Weights of a small transformer language model: width 128, rotary positions.
Each number is 128 + 32 x the weight over its row's rms, rounded and kept within 0 to 255. Layers, rows and columns count from 0. The size above them is the row's rms in percent of the matrix's.

# layer 3 attention query, 128x128, rms 0.121, rows 86-106, columns 0-63
size [ 98  96 106 109 103 118 119  92 111 113 105  93  68 102  60 119 102 105 109 103 103]
[[ 70 121 112 129  66 135 116  72  56 133 132  99  91 100 117 171  94 198 145 125 140  61  71 183 135 164 115 165 151  81 156 132 107 135  87 154 140 148 156 144 121  91 155 107 155 136 155 155 148 138 179 160 110 137 123 208  87  95 163 130 152 136 107 137]
 [118 101 154 154 135 157 113 193 116 149  86 150 171 148 106 118 187  97 153 158 118 124 108 160 146  45 153 139 138 129 134 123 161 135 103 157 122 103 133 136  91 127 145  99 107 145 147 146  92 182 111 126 203  75 134 160 148 118 174 112 123 158  81 160]
 [116  36 139 121 135 135 135 179  93 107  59 137 142  90 175 104 154 185 181 137 155 115 176 127 126 150 125 133 128 151 122 174 129 109 181 197  60 128 133 122  87 154 147 171 203 110 104  86 133 129 156 120 138  98  73 127 114 158  79 136  84 162 176 152]
 [ 95 169 129 119 224  89 116 104  60 149  79 104 199 133 118 105 143 129 106  76  54 110 232  96 151 125  95 166 144  72 103 136  98 133 145 151 104 116 106 153 100 157 118 176 117 146 177 116 119 124 140 149 162 120 149  97 149  79 136 110 101 110 136 113]
 [111 182  48 138  96 143 122  91 166  98 136 163 169 133 116  85 136  89 167 153 118 126  71 165 115 169  95 159 166 156  94 114 120 128 164 135 148 160 150 128 150 122  88 101 133 102 124  99 157 101 104 143 100 103 116 163 145 130 129 156  67 117 154 114]
 [ 79 185  74 177 167 128 205  88 106 165  84 169 105 112 115  95 159 102 153 117 172 211 145 143 150  91  91  95 155 144 102 170 151 186 107 141 107 129 167 139 150 131  91  97 101 111 139 117 127 111 154 144 134 129 135  89 205 161 134 117 102 124 145  87]
 [138 140 122 132  96  99 144 125 173 104  97 175 131 169 128 129 181 156 143 190 170 114 157 124 145  98 142 177  50 136  92 172 139 145 135 105 149 117 111 123 144 156 100 131 170  92 169  48 174 121 102 120 111  92 110  97 100 151  66 130  52 142 155  92]
 [136 123 188  89  66 178 127  93 120 135 165 126 100 107 143 196 126 143 148 178 132 105  60 126 165 118 180 114 135 139 111  90 176 115  91 157 164 126 136 166 141  97 183 108 137 144  81  89  96 163 127 119 150 100 127 136 123 151 105 132 124 142 126 139]
 [127 154 155 176  64  92 159 131 136  13 184 156 169 127 130 114 106 149 130 158 165  60 159 138 120 122 187 138 101 101 164 137 167 155 186  99 142 150 153 162 153 124  93 169 116 156 118 138 127 117 159 105 141  92 156 102 150 199 129 165 112 139 138  64]
 [145 180 130 133  64 185 137  72 173  54 104 136 101 124 127  78  85 144 134 125 168 119  76 105  73  70 102 108 118 117 174 137 183 113 153 111 107 122 163 156 142 156 148  86 132 131 155  93 114 131 167 109 113  88 122 151 175 197 130 153  92 135 165  86]
 [128 129  91 180 160 133 128 178 107 114 118 153  85  62 131 125 195 144 100 151  90 133 162 205 127 123 126 106 191 101  88 153 111 120 106 139 156 160 117 148 120 113  57 176 117 110  63 124 175 121 135 137 126 139 183 106 106 103 149 198 131  84 151 114]
 [138  96  86 151  64 129 106 170 173 137 166 137 121 135 172 167 118 147 149 142  38  84 131 170  83  83 141 178 127  97 145 183 162 111  68 154 127 137 150 167 182 138 162 123 123  66 129 102 180 144 162 152  99  77  91 120 109 133 112 146 178 154 127 132]
 [107 128 117 111 169 113 130 123 142 166 115  90 128  63  80  83 128 133 126 121 169 110 167  74 105 103 174  90 141 199 192  53 173  99 164  80  96 133 137 103 100 143 117 116 109 141 132 121 139 148 148 140 151 135 141 161 137 145 113 124 152 139 100  85]
 [142 134 100 197 175 121 116 144 151 154 108 112 133  53 116 113 145 151  89 144 108 139 201 134 106  95 157 111 182 169 142 107 105  80 114 107 131 141 124 129 119 185 106 107 141 165  81 128 181 108 159 136 161 113 160 122 139  81 133 160 139  94 117  99]
 [158 125 177 124  36 158 104 166 141  87 105 127 158 122 104 113 152 111 181 128  83  64 137 173 176 166 100 146 111  92 107 143 152 140 102 110 122 101 160 150 151 125 103  90 106 133  99 139 101 143 110  94 111 105 151 111  80 103 148  84  66 159 164 221]
 [109 121 154  40  48 150 139 139  95 114 148 167 108 194 130 136 129 126 132 129 180 125  81 129 128 139  90 139  85 102 171 115 146 174 157 145 142 151 124 124 131  73 104 151  79  86 166 120  92 156 105 130 133 116 104 105 149 176 132 146 118 161 150 145]
 [142  76  92 145 131  81 153 183  86 147 116 127 128 160 187  68 124 145 191 129 188 120  95 162 169  81 114  96  91 154 129 177 100 112 153 171 149 110 127 129 150 113 121 158 117 110 134 125 144  87  88 140  42  88 147 171 138 129 147 180 138 135  99 170]
 [122 183 185 113 160 115 168  81 122  60 101  85  91  91 119 121 116 139 149  87 139 150 101 103 128 111 163 152 137 149 132 123  79 153 116 109 157  67 126 120 120  98  84 138 176 191  85 190 120 181 159 176  94  82 109 127  84  90  98 136 134  99 150 157]
 [106 140 158 147 186 128 125 132  72 113 139 126 156 129  95 125  62 131 143 167  82 165 116 107 179  97 150  89 161 106  71 127 160 144  73 125 108 115 143  72 121  89 152 152 139 160 179  57  78 147 118 174 111 112 132 168 146 134 131 126 125 139 153 119]
 [106  57 164 135 173 117  92  99 155 111 136 126  88 136  83 146 117 160 133 159 151  77  54  99 114 135 127 178 118 176 120 136 126 131 132 110  89  65 113  81 177  93  58 160 170 132  96 130 139 166 134 144 163 124 123  87  90 149 120 124 108 121 169 139]
 [ 96 195 177 117 155 113 145 131 136 101 137 103 122 134 153  68 144  81 128 107 118 131 105  72  95 110  72 151 100 127 182 151 156 108 113 157  65 137 137  42 154 160 155 170 125 154 171 135 113 139 156 147  86 126  60 157 187  70 135 104 170  79  88 150]]
# layer 3 attention key, 128x128, rms 0.123, rows 86-105, columns 0-63
size [ 91 100  98  95  92 106 109  84 107  99  80  88 130  52 199  45  99  97 101 102]
[[174 149  67 120 125 133 173 165 159 150 160 151 121 119 178 123 125  93 165 132  76 146 135 149 155  78 125 212 159 145 120 109 106 106 119  69 144 151 143 117 129 128 128 199  99 131 144 163  96 123 152  80 152 105 184 106 101 101 130  56 161 150 112 132]
 [ 68 144 159 170 125 113 169 151 117 106 147 107 150 187 126 171 123 130 107 135  99 112 112 111 141 124 111 111 134  95 101 161  95  94 152 145 103 137 102 126 128 144 183 153 121 105 120 163 129 158  97 104  94 150 107 111  98  81  63 114 118 132 142 118]
 [168 102 128 147 154  69 124 120 112  70  92 178 144 130 111 111  95 161 154 139 106 127 161 157 110  39 113 163 164 163 116 121  77 147 172 121 137 160 135 143  76 105 122 159 189 135 103 176 133 145 177 134 127 129  94 109 119 129 102  49 129 133 141  99]
 [115 149 124 161  76 110 134  86 105   7  92 127 106 137 125 153 108 152 218 105 181 136 156 121 154  90  97  88 119 132 131 107 189 145 164 103 125 153 115 177  86 105 116 156 194  82 137 157 174 171 146 151 121 100  89 134 132  74  99  71 127 122 107 203]
 [ 54 116 106 116 112 138 153 104 157 154 132 123 175 171  91 126 113 146 105 185  37 160 148  96 121 153 114 106 136 156 186 193 185 159 128 101 145 123 149 138 152 139  85 106 106 136 164  74  85  88  95 111 101 133 103 105 138 140 105 217 113 142 149  74]
 [ 26 131 126 186  99 112 174 116  93 117 126 168 171 172 139 119 125 128 119 160  95 148 147 118 156 111  21 124  77 119 141 145 123 155 156 106  90 153 127 163 138 142 123  83 171 108 144 175 170 136 119 172  86 107 112 166 125 122 174 110  86 163  90 102]
 [135 113 136 117 111 154 145 107 132 116 105 160 188 124  90 103 138 156 131 172 108 161 100 130 126  95 138 116 154 121 130 194 135 135 162 124 113  69 163 188 122 113 149 146  75 148 119  85 156 142 117  70  83 171 106 136  92 149 208 129 129 124  44 134]
 [135 104 159  92 132 131 179 193 132 171 126 150 159 145 158 140 199  76  70 156 161 113  98  77 134  82 172 157 153 132 131 107 103  79 118 171 118 121 124  83  96 165 152 127 123 192 132 137 102 146 138 112 149 146 170 128 118 129 176  98 168 144 111  84]
 [151 141 108 148 135 173 147 163 129 148 156 173 193 129  71 147  86 129 115 103 125 126 107 137 105 100 126  92 123 150  76 100 127 110 132 135 195 151 205 108 162  94  82 143  56 124 102  78 163 123  71  76 155 119 124 156 149 169 115 168  53 139 134 138]
 [114 130  93 182 157 160 154 202 181 155 126  99 144  82  96 153 137 106 125 178 117 157 135 145 136 115  93  81 178 133 138 123 113  92 137 100 123 166 145 107 152 147 131 143 121 108 106 146 111  56 110 123 121 184 128 112 106 151 130 175 109 157 143 131]
 [167 115  97 129 170 137 179 121  90 130 140 108 109 141 143 150 144 104 106 165 138  84  69 184 177 131 158 141 159  84 141 160  83 174  88 139  35 109 131  88 150 185 187 116 140 143  80 145 140  86  86 123 123 153 121  93 123 124 183 129 137 168 159 142]
 [132 132 148 114 143 135 147 134 111 118  72 133 123 134 124  74 191  98 164  97 139 157 142 140 165 142 111 102 105 146 100 144 131 101 128 110 143 110  96  90 170 195 148 141 122 165 107 141 108 147 114 119 153 180  51 145 155 127 153  85 108 111  94 121]
 [150 126  86 121 114 145 171 123 110 123 126  97 145 159 130 185 119 154 116 168  88 100  83 137 142 211 155 125 138 130 117 178  97 147  39 164 107  92 118  49 116 183 130 135  98  88 113 115 132 124  79 100 106 111 159  97 183 120 133 131 136 134 176 139]
 [ 98 103  67  87 123 115 146 147  89 110  97 144 155 129 149  98 109  97 127 108  97 101  94  42 108 201  77 125 147 131 108 171 104 128  56 134 142 105 102  79  67 186 118 175  38  64 105 143 151  98 121 151 150 119 169 112 139  82 148 135 126  98 166 166]
 [103 119 149 107 173 153  79 141 116 125 163 191  95 139 145 109 141  86 161  81 122 163 121 109 119 101  75 154 130 103 134 111 118 138 203 110 106 175 149 179 175  16 133 132 124 133 130 108 138 126 165 126 134 120 119 130 102 139  90 143 139 136 131 152]
 [ 79 102 123 173 176 143 148 127 109 136 139 182 108 122  68  69 133  87 114  92 133 142  88 150 116 127 118 200 111 132 173 107 174 144 118 114 116 218 135 125 127 109 161 112 123  99 105 162 165 119 148 163 148 133 136 170 148 138 122  72 185 118 160 135]
 [ 84 113 105 122 121 176 125 134  90 105 177 110 107  71  73  74  92 119 105 149 184 150 149 147 117 136 141 161 121 106 136 152 111 170 187 119 191 113 150 167 140 150 168 119 197 150 144 175 127 135 165 159 153  85  87 115 142 151 100  95  98 132  92 137]
 [134 102 158 117 149  83 144 164 143  96 140 147  88 137 193  73 132 132 192 149 106 118 153 126 185 100  96 125 137 154 112 164  92 121 133 193  73 115  95 140 124 159 173 126 126 135 138 153 196 169 106 113 120  78  99 180 156 129 147  96 150  99 102 133]
 [157  88 108 170 136 159 100 121 149 155 168 107 104 180 121 177 137 162  89 126 122 162  90 107  45 182  88 124  75 137 167 150 100 135  92 123 133 148  74 142 181 183 192  81 156  93  89 139 130 129 136 152 161 122 116 139 170 174  72  97 139  99 119 185]
 [172 108 101 117 108 146 129 133 102 137 128 116 173 115 156 183  49 162 175  87  72 135 126 127 141 105 158  70 116 141 110  74  99  85 191 114 143 144  82 110 118  88 135 148 161 128 161 145 148 194 132 106 101 135 136 114  90 118 161 117 134 167  79  94]]
# layer 3 attention value, 128x128, rms 0.126, rows 64-95, columns 0-63
size [ 81  88  74  77  93  86  83  97  87  85  81  95  78 105  75  90  81  96  92  84  79  78  83  85  77  87  96  87  87  81  90  96]
[[128 130 121 140 125 162 104  95 131 157  91 124 122 117 122 105  79 181  88  88 173 182 125 141 129 179  60 139 103  80  97 161 112 133 121 104 183 120 103 132 171 162 130 212 105 154 142 149 151 106  81 148 161 124 153 108  85 103 115 143 155  94 135 114]
 [110 119 103 167 115  88 126 135 114 128 111 133 124 129 177 186 115 167 100 134  72 123 163 177 147 150 109 151 102 112 159 182 159 148 157 121  78 107  89  76  92 103  93 181 134 107 116 181 144 155 121  81  96 138  85  70 154  88  34 173 160 126  89 162]
 [126 112 211 130 144 142 108 171 174 172 134 136 126 157 113  56 129 137  95 162 125 133 123 118 119 125 148 121 146  90 108  94 222 122 149 169 117  87 111 137 145  85  72 162  90 174 140 120  98 100  80 107 170 181 160 135 168 114 113 173 117 122 108 115]
 [ 96 116  75 152 141 102 118  90 117 101 105 193  97 118 176 117 123 127 136 161  84 150  89 111 146  82 110  99 176 105 124 143 108 118 152 136  99 151 159 184  93  97  61 152 154 165 119 146 197 172 123 195 147 175 109 138 138  85 112  95 139 156 102  87]
 [152 110 148 135 115 206 151 159  83 100 226  82 150 144  82  94 164 143 144 152 137 136 126 118 101 128 147 114 173 144 100 100  89 121 136  88 110 111 166  80 162 130 189  94 147 205 157  61 173 114 108 112 122 143 172 166 169 226  96 109 142 120 137 120]
 [131  92 191 137 187 139  54 118 104  91  95  90 108 135 138 102 132 136  99 126 181 118 100 149 111 114 134 122 129 120 118 144  92  71 117 128 151 148 118 133 161 115 166 182 127 167 169  88 113  90 159 105 130 142  95 136 153 172  86  85 157  89 153 110]
 [136 102  72 170 109 153 151 114 118 128 116 112  92  90 158 128 171 112  89 176 141 123  89 108  75 134 161 114 140 169 103 150 168 135 162  64 149 125 183  95  89  85 104  55 191 150 160 130 153 157  67 182 159 105 115 122 179 120 163 126  95 109 134  70]
 [ 69 201 131 141 130 108 127 145 130 122 112 167 145 123 185 135 146  95 130 135 107 172 159 144 100  73 130 129 110 221 157 164 142  96 162 215 160  42 107 189 145 113  47 153  84 140  79 113 112 130 163 146 129 112 155 139  94 109 139 136 154 119 137 112]
 [139 158 115  77 142 167  84 182  88 124 186  98 112 135 145 117 168 121  94 173 140 107  83 155 171 159 168 140 169  51 130  85 152 139 156 125 136 162  91  72  86 109  50 185 135 172 146 120  71 136 135  97 116 188 121 104 131 130  65 187 113 138 148 110]
 [106 172  92  57  70 128 143 102 161 123 106 136 131 151 113 132 101 141 113 103 137 163 188 101 141 141  75 173  92 104 155 137 138  79 106 185 111 142  99 139 124 125 137 184 100  88 106 133 155 128 127 139 181 157 171 121  65  94 201 134 132 106 146  95]
 [178 117  71  87 143 124 113 145 158 113 165 101 108 146 111 170  95 138 177 180 156 139 117 135 186 103 150  93 112 142 131 111 100  67 185 141 131 135 117 109  88 134 153 109 182 105 103 129  76 132  77 186 188 170 162 153 129 171 141 128 106 139 111 116]
 [ 81 102 186 173 151 129 132 171 152 121 115 135  68 146 173 162 122  96  76 159 178 110 111 154 124 108 142  64  71 127 138 181 115 119 136  72 167  59  92 116  92  91  72 142 163 129 163 179 135 155 125 147 140 128 199 116 162 103 117 141  91 113 139  97]
 [110 125 137 103  91 126 168  91 141 149 101 176 127 194 101 143 118 188 135 146 167 169 163  83 173 148  94 137 102 145 169 187  62 109 115 183 117 103  98 157 122 143 115 170 124  91 152 187 121 119 100 152  85 105 137  85 128 166 162  85  64 139 136 162]
 [112 114 128 139 213 156 143 185  89  93 169 120 146 126 108  24 120 113 173 157 129 102 118 148 108 147 119 137 122 105 122 130 148 186 148  85 110 152 146 101 185 133 122 152 149 189 131  12 154 109  91 119  62 103 113 139 149 171  43 172 151 140 111 119]
 [156 131  85 136 122 137 147  96 136 187  60 115 128 131 114 165 155 136 160 147 147 131 168 142 116 103 128 149 118  91 155 120 153 106 177 159 101  88 104 119 129 151 186 110 120 121 144 128 139  87  90 137 164 143 142 125  81  66 155 130 136 145 109  65]
 [128 168 117  78 109 119 121 101 135 129  94 139 158  97 144 233  94 119 177 128 144 136 117 109 171 156 161  89 101 182 120 146  89  87 186 150 170 138 126 179  75  95 149  91 136  84 149 161 113 166 142 175 173 165  96 154  91 159 170  86 129 127 111 106]
 [160  68 206 113 175 139 126 117 158 109  82 152  56  83 130 125 156 188 184 137 149  87 110 154 196 170 127  87 154  84 108  94 131 108  95 139 144  61  68 103 114 121  34 142 133  95 139 191  98  70 106 117 147 132 148 134 161 109 112 151 117 126 125 153]
 [164  74  86  86  94  98  49 140 103 138 137  74 126 116 106 175 138 148 136 102 130 151 117 119 158  88 129 148 114  92 153 118  94  77 114 107 149 182  87  97 114 115 104 135 182  87 158 162  91 155 167 186 157 157  87 140 128 110 127  82 139 138 151 158]
 [130 114 126  65 160 103  83 115 145 122  63 116  61 136  83  75 114 173 186  91 166 120 130  91  79 101 111 181 124 130 157 161 132 137 149 116 128 133 148  96 157 164 157 132 131  94 187  58 139  96 133 172  85 115 134 152 118 171 121 139  89 103 130  95]
 [164 153 159 121 127 119 140 151 101 149 123 167 132 138 148 235  96  91  99 125  92 121 123 134 168 103 117  58  86 159 123 162 128 116 175 128  78 149  63 163  64  79 145 127  94  89 145 207  82 134 163 183 126 122  90 138 119 123  88 115 137 147  77 134]
 [192 115 135 103 144 195 212  81 157 104 163 114 109 180 111 145 142 201 106 136 163 175 127 158 136  89 146 100 158  64 138  99  84 119 107 135  76  92 130  75 109 137 126 103 184 133 137 153 103  84  97 134 136 164 138 160 167 164 172 188 115  91 156  88]
 [152 184 163 152 118 177 151 150 112 170  80 136 156 121  91 141 128  79 185 107 102 110 180 109 115 155  83 171 129 148 113 116  70 145  48  58 190 139 179 172 142 147 146 140  99  66  79 129 128 100 153  87  83 105 108 115 111 132 130  67  85 104 106 162]
 [112  93 133 127 107 181 125 180 121 120 160 109 171  98  81 180 132 104 110 114 136  84  69 171 151 167 147  82 155 151 134 125 112  98 125 115  97 104 124  87 116  87 136  71 106 101 116 172 136 156 119 146 145 167  93  69 148 194 163 204 122 137 115 167]
 [103 163  55  98  66 124 105  97 137 125 104 173 162 174 100 172 143 129 132 118 127 141 103 146  66 129 153 129 123  77  60 123 180 103 155 193 112 150 166 142  58 149 103 110 163  84 139  86 157 124 123 175 147 163 116  78 115 154 191 125 133  98 144 157]
 [104 126 137 160 139 107  96 178 120 144 131 128 111 150 146  75 100 182 106 177  98 139 158 127  79 148  80  94 138 120 199 111 124 131 119 166  82 105 213 146 125 126 114 157 119 150 130 110 127 148  92 125 113 136 191  67 129 129 117 174 107 142  99 129]
 [109  83  98 153  72 199 139 165 145 189 153 103  95 115 155 132 109  93 131 124 120 133 181  90 202 115 100 131 119  98 114 134 130 141 103 161 143 120 125 169 155 124  73 129 125 176 167 136 171 175 125 120 133 148 138 103 163  81 102 148 111 187  95 166]
 [116  72 133 214 176 133 179 181 122 182 119 160 102 116 127  78 156  96 119 129 113 127 159 189 128 140 107 125 146 116 160 137 119 200 131 113 134  92 121 157 147 180 101 132 145 148  68 116 196  88 122  79  83 126 184 132 149 116  94 125 127 128 134 119]
 [136 110 201 132 124 152 115  64 160 124 151 109 128  97 127  83 182 146 142 131 138 159  95  93  99 140 170 117 153  87 114 134 135  84  63 107 143  92 133 122 185 175 129 121 149 183 136 156 143  82 136 125 151  94 242 157 104 139 158 136 147 111 163  84]
 [136  61 137 112 104 107 115  82  85 109  93 111 128 133 105 172 138  80  93  85 161 132 135  82 171 148 119  83  75  86 144 140 161 134 163 115  99 185 138 134 109 141 149 134 138  81 204 206 103 132 124 196 127 171  61  95 188  91 148 112 175 123 134 128]
 [133  75  79 100 131  59  77 122 127 163 114 145 117 166 152 100 140 112  85 104 153 100 115 118 204 103 171 105  60 141 164 128 151  60 183 172 138 133 124 135  83  84 120 156 154 131 183 155 105 138  81 139 129 143 120 119 158  58 139 140 113  99 164 136]
 [111 197 172 134 126 159  85  99  98 112 139 140 204 120 138 167 207  96  96 162 110 145  34 140  78 114 157 127 156 147 100 165  91 107 113 142 159 114  93  99 174  70 110 154 160 204 110 156  96 159 149 139 118 122 113 161 149 164 189 120 126  93 129 101]
 [111 161 184  89 164 145 163  80 137  98  92 171 119 124 121  63 130 140 118 130 130  91 125 181 101 109 141 143 116 117 163 191 136 118  92 109 144  53 140 135 131 115 121 109  71 178  83  45 156 128 137 108 122 156 231 129 129 150 137 167 141 112 120  86]]
# layer 3 attention output (transposed), 128x128, rms 0.117, rows 64-95, columns 0-63
size [ 81  84  70  78  97  86  88  93  94  80  79  99  80 111  77  87  80 105 100  81  76  77  81  80  84  78  96  91  92  78  80  84]
[[107 106 107 147  90 118 141 151 139 144 127  86 154 117  69 123 203 141 129 147  96 135 115 127 123  66  82  92 146  86 137  96 139 125 137  72 132 170 105 131 115 146 113 164 178  90 144 203 123  74 119 146 130 139 141 192 104 155 137 116 142 125 143 114]
 [131 176 118 193 119 149 123 111 126 139  74 173 124 123 166 138 152 172 154 141 112  95  75 136 163 140 122 106 111  76 116 149  86 165  99 102 130  69 116  85 171 125 121  93 145 112 114 153 125 102 135 158 147 106 100 162 126 114 141 113 233 110 118 116]
 [129 132 163 141 118  85 161 113 164 131 134  89  55 110 159 119  69  93 155 102 154 121 114 100 152 158 160 114 103 123  94 133 191 130 122  93 115 118 151 147  87 120 136 125 190 101 126  95 165 156 122 179 188 133 150  77  98 137 116 125 176 245 143 113]
 [115 107 135 129 127 127 129  80 139 149  70 114  94 123 115 139 162  88 152 124  93 142 145 143  81 107  84 151 161 153 181  99 160 143 122  97 167 119 170 119 121 100 115 120 149 121  92  67 115  97 112  89 104 177  96 152 136 116 137  81 140 172  84 151]
 [141 176 143 111  96 122 126 170 140  77 128 125 164  70 158 114  82 143 117  81  67 100 111 156  92  51 128  89  80 119 137 164  87 131 160 142  81 101 105 125 183 116 143 159  88 174 147 101  94 178 168 127 103  74 126 196 127 125 122 126 127 171 146 126]
 [178  97  97 132  96  67 135 145 109 157  77 131  77  93 122 171  96  64 130 138 127 111 172 108  85 103 109 148 118 130  92 165  74  78 179 106 110 118 101 126 137 150 166  81 184 169 104 171  86  97 104 166 178 135 122 164  69 101 111 107 177  66 110 202]
 [157 124 131 143  88 160 119 154 113 112  84 109 100  85 147 179 173 133  92 102 128 146  56 121 126 174  69 179 164 103 118  74 119 115 175 126 163 139 159 146 128  69 110 127 114 155 108 126 124 126 160 117 124 101 138 145 182 141 162 108 112 177 128  99]
 [118 104 105  66  83 110  46 152 141 177  85 164 118 109 106  94 130 150 134 158 131 135  90 124 142 125  82 122  79 156 135 152 140 129 101 140 142 126 178 133 136 154  96 141 196  78 118  35 169 126 161 163 124 112 143 130 153 159  70 161 134 133 129 106]
 [123  96 132 159 135  55 127 165 159 184 112 162  95 142 127 144 146 145 153 154 109 119 172 128 165  89 110 124 119  98 120 159 104 158 161 105 108 174 130  94 126 132 147  94 110 126 142 142 178 151 141 107 146  90 143 128 100  52 202  87 142 148 173 225]
 [118 137 146 103 166 181 179 139 126 160 178 107 120 161  60 126 127 119 125  93 101 162 130 126 130 138  80 164 179 123  98 137 166 131  95 136 103 133 152 115  96 117  78 128 127 109 201 140 129 102  78 177 145 123 215 131 116 137 139 103 161  56 100 149]
 [ 96 154 174 120 140  96 186 157  41 201  79 133 171 141 171 166 125 134  94 143  54 114 145 144 146 103 166 128 139 119 102 113 133 122 120 194 124 135  71 134  90 198 148 141 116 161 147 128 105 133 153 135 125 157 100 137 117  72 150 135 158 189 139 108]
 [ 62  98 105 136 142  91 124 149  83 122 118 173 110 140 128 138 121 105 106 132 149 155  58 141 139 108 124 121 147 178 140 143 150 127 125 127 126 110 188  86 134 149 185 141 121 183  72 216 120 135 119 142 147  99 111 110 105 189 120 178 154 137  95 125]
 [ 90  96 161  65 192 154 136 118 130 127 118 131 135 129 120 161 194 128 145  83 126 151 143 167 149 131 123 129 156  67 168 172 137 134  40 126 103 154 165 139 163 134 128 118  62 103  76 174 163  63 105 174  62 132 173 156 102 152 161 137 132 153 138  90]
 [118 137 118 182  69 163 104 182 191  65 123 202  67 103 164 124  65 105 174 115 140 122  86  80  79 106 109  73 129 145 161 141  79 149 130 134 113 143 131  92 166 149 179 154 140  99 118  92 161 112 117 105 127 157  81 153 112 104 121 128 135  82 179 155]
 [153 189 147 106 196 132 127 126 150 145  91 131 137 115 120 126 130  90 105 171 168 135 143 147 178 129 124 113  86 132 131 147 129  99 101 174  92  76 107  68  59 169 142  92  54 128 112 142 143 106 175 100 146  80 105  54 187 154 158  73 178  61 140 112]
 [ 98 109 180  81 134 100  96 133  96 150 139 142 114 178 142 154 128  94 129 146 128 112 148 174 140 129 153 108 134 127 144 155 133  97 139 131 149 113 155  39  98 142 101 130 146 154  60  99 177 178  92 129 151 175 112 101 114 123 157   6 147 130  91  94]
 [ 90 117  60 157 168  83 136 162 142 171 141 171  53 146  86 138 104 199 125  91 168 116 150 122 124 147 150 132 131  88 157 106 141 113  66 135  90 113  92  97 123 122 161 134  81 108  77 166 111 117 121 190 117 104  93 118 108 112 151  90 133 186 161 117]
 [136 164  50 136 150 116 155 118  97 145 116 145 123 109 147 135 142 177 114 149  27 178 117 179  95 139 175  89 225 125 101 125  30 123 119 157 115 137 107 132 115 139 125 138 132 117 125 139 116 101 132 110 143 145 150 168 152 100 175  98 144 134  93 130]
 [114 148 159  73 163 189 138 172 174 120 135 139 121 201 152 107 111 163 113  94 116 155 150 123 110 123 141  82 133 124  71 131  98 127 210 115 132 140  61 109 112 129 105 122 166 167 146  80 134  79  93 101 142 166  56 166 172  87 156 164 121  83 192  84]
 [ 76 134 126  78 133 147 132 109  60 147 132 156 159 109 140 122  86 106 181 138 143  74 132 198 153 107 140 174 135  93 127 110 171 145 102 123 123 127 140 160 111  43 206 111 145 186  92 160 145 116 137 108 134 190  95 129 118 141 150  97 134  95  52 133]
 [141 138 158 139 190 146 140 127 145 105 106 123 122 151 122 155 165 135 185 107 152 126 162 129  77  93  93 157 167 148 165 134 116  77  93  97  25 121 106 130  59  88 154 173 163 136 159 162 116 181 154 158  84 192 141 128 137 191 137 133 110 139 147 158]
 [ 94 120 133 124 153 143 193  82 113 108 165  89 137 143 115 169 149 112  86 113 193 106 159 149 162 137 101 152 125 174 126 157 123 158 224 152 139 133 151 155 104 144 125 110 140 106  80 135 118 124 188 115  70  92  89 111 155 150  43  79 129 116 172 107]
 [ 62 123 170 130 145  96 112 158  77 110 111 153 117 139  87  94 176 139 176 183 122  82 157 171 126 141  73 143  83 151 134 180 172 166 120 178 110  82 118 177 193 124 157 151 136  98 128 140 119 161 141 154 129  85 135  92  95 109 119 109 114 165 116 113]
 [112 154 100 130 169 171 122 150 126 151  78 118 106 181 154 142 127  90  79 123  96 118  68 128 134  94 156 156  64 114 123 145 184 139 118 184 121 130 125 141 127 106 151 100 109 178 200  73 114 145 145  84 126 112 150 109 208 112 106 115 165 128 114 122]
 [143 139 152 128  94 114 166 154 141 181 144 105 133 108 161 138 199 110 155 118 172 111  81 105 134 143 108 150 150 121  55 151 103  58  82 124 160 144 149 111 128 127 140 119 143 115  82 135  84 145 154 104  75 128 155 182  62  82 129 175 103 118 218 147]
 [ 65 123  79 144 137  99 139 132  94 123  54 109 194 121 119  59 171 130 110 147 181 111 157 112 126 164 126 127 139 126 117 128 155  75 154 124 196 156 131  37 131 103 160 159 153 149 153 144 177  93 137 123 140 119 134 159  84 144 154 153 111 148  60 132]
 [105 144 105 128  74 158 158  75 181 120  69 172 112  82  98  85  84 112 109 149 108 110  79 118 138 137 107  52 127 132  93 146 155 167 124 161 122 171 174 148 149 113 108 102 107  96  64 104 116 125 130 129 115 100 118 134 157 210 148 153  83  81 159 136]
 [131 110  96 191  80 150 150  65 106 107 120 116 133 117 114 158 158 146 142  85 148 132 158 100  64 151 108 194 146 141 198 129 121 148 192  79 140 138 135 169 124 130 160  90 132 153 154  83 102 111 112 166 127  94 119 102 116 133 160 122  84 114 148 106]
 [112 117 161  95 198 137 128 157 106 136 162 134 119  98 150 105 115  90 167 105  98 179  77 142  86 162 106 103 162 117 130 118 157 143 151 141  92 132 131 104 107  81 150 138 111 130 159 188 110 130 129 174 126 121 127  80 114 115 130 139 180 103 101 153]
 [140 135 117 128 182 132 130 146 115 121  93 147  84 158 198 133 146  88 136 147 143 189 129 156 167 107  92 165 150 153  97 132  90 115  83 149 100 132 116 109  60 107  91 129 109 111  87  86 197 120 147 163 141  97  91 133  68  81 164 155 147 145 115 201]
 [106  81 176 124 115  80  85  97  87  96 109 101 134  73 118 123 125 141 136 121 113 138  99 122 182 103 123 182 136 192 142 165 120 154 140 122 135 117 140 131 122 114 130 138 138 160 135 158 159 131  97 131 164  98 119 125 113  82  99 106  46 123 144 145]
 [131 125 146 116 106 106 121 159 115 130 188 134  60  98 117 129 204 157 134 169 206  79 144  46  81 119 153 196  80 136  88 140 115 152 115 132 138  98 115 160 150 141  68 165 115 139 179  76 120 144  77 189  77 149 147 114 100 141  93 165 114 123 181 141]]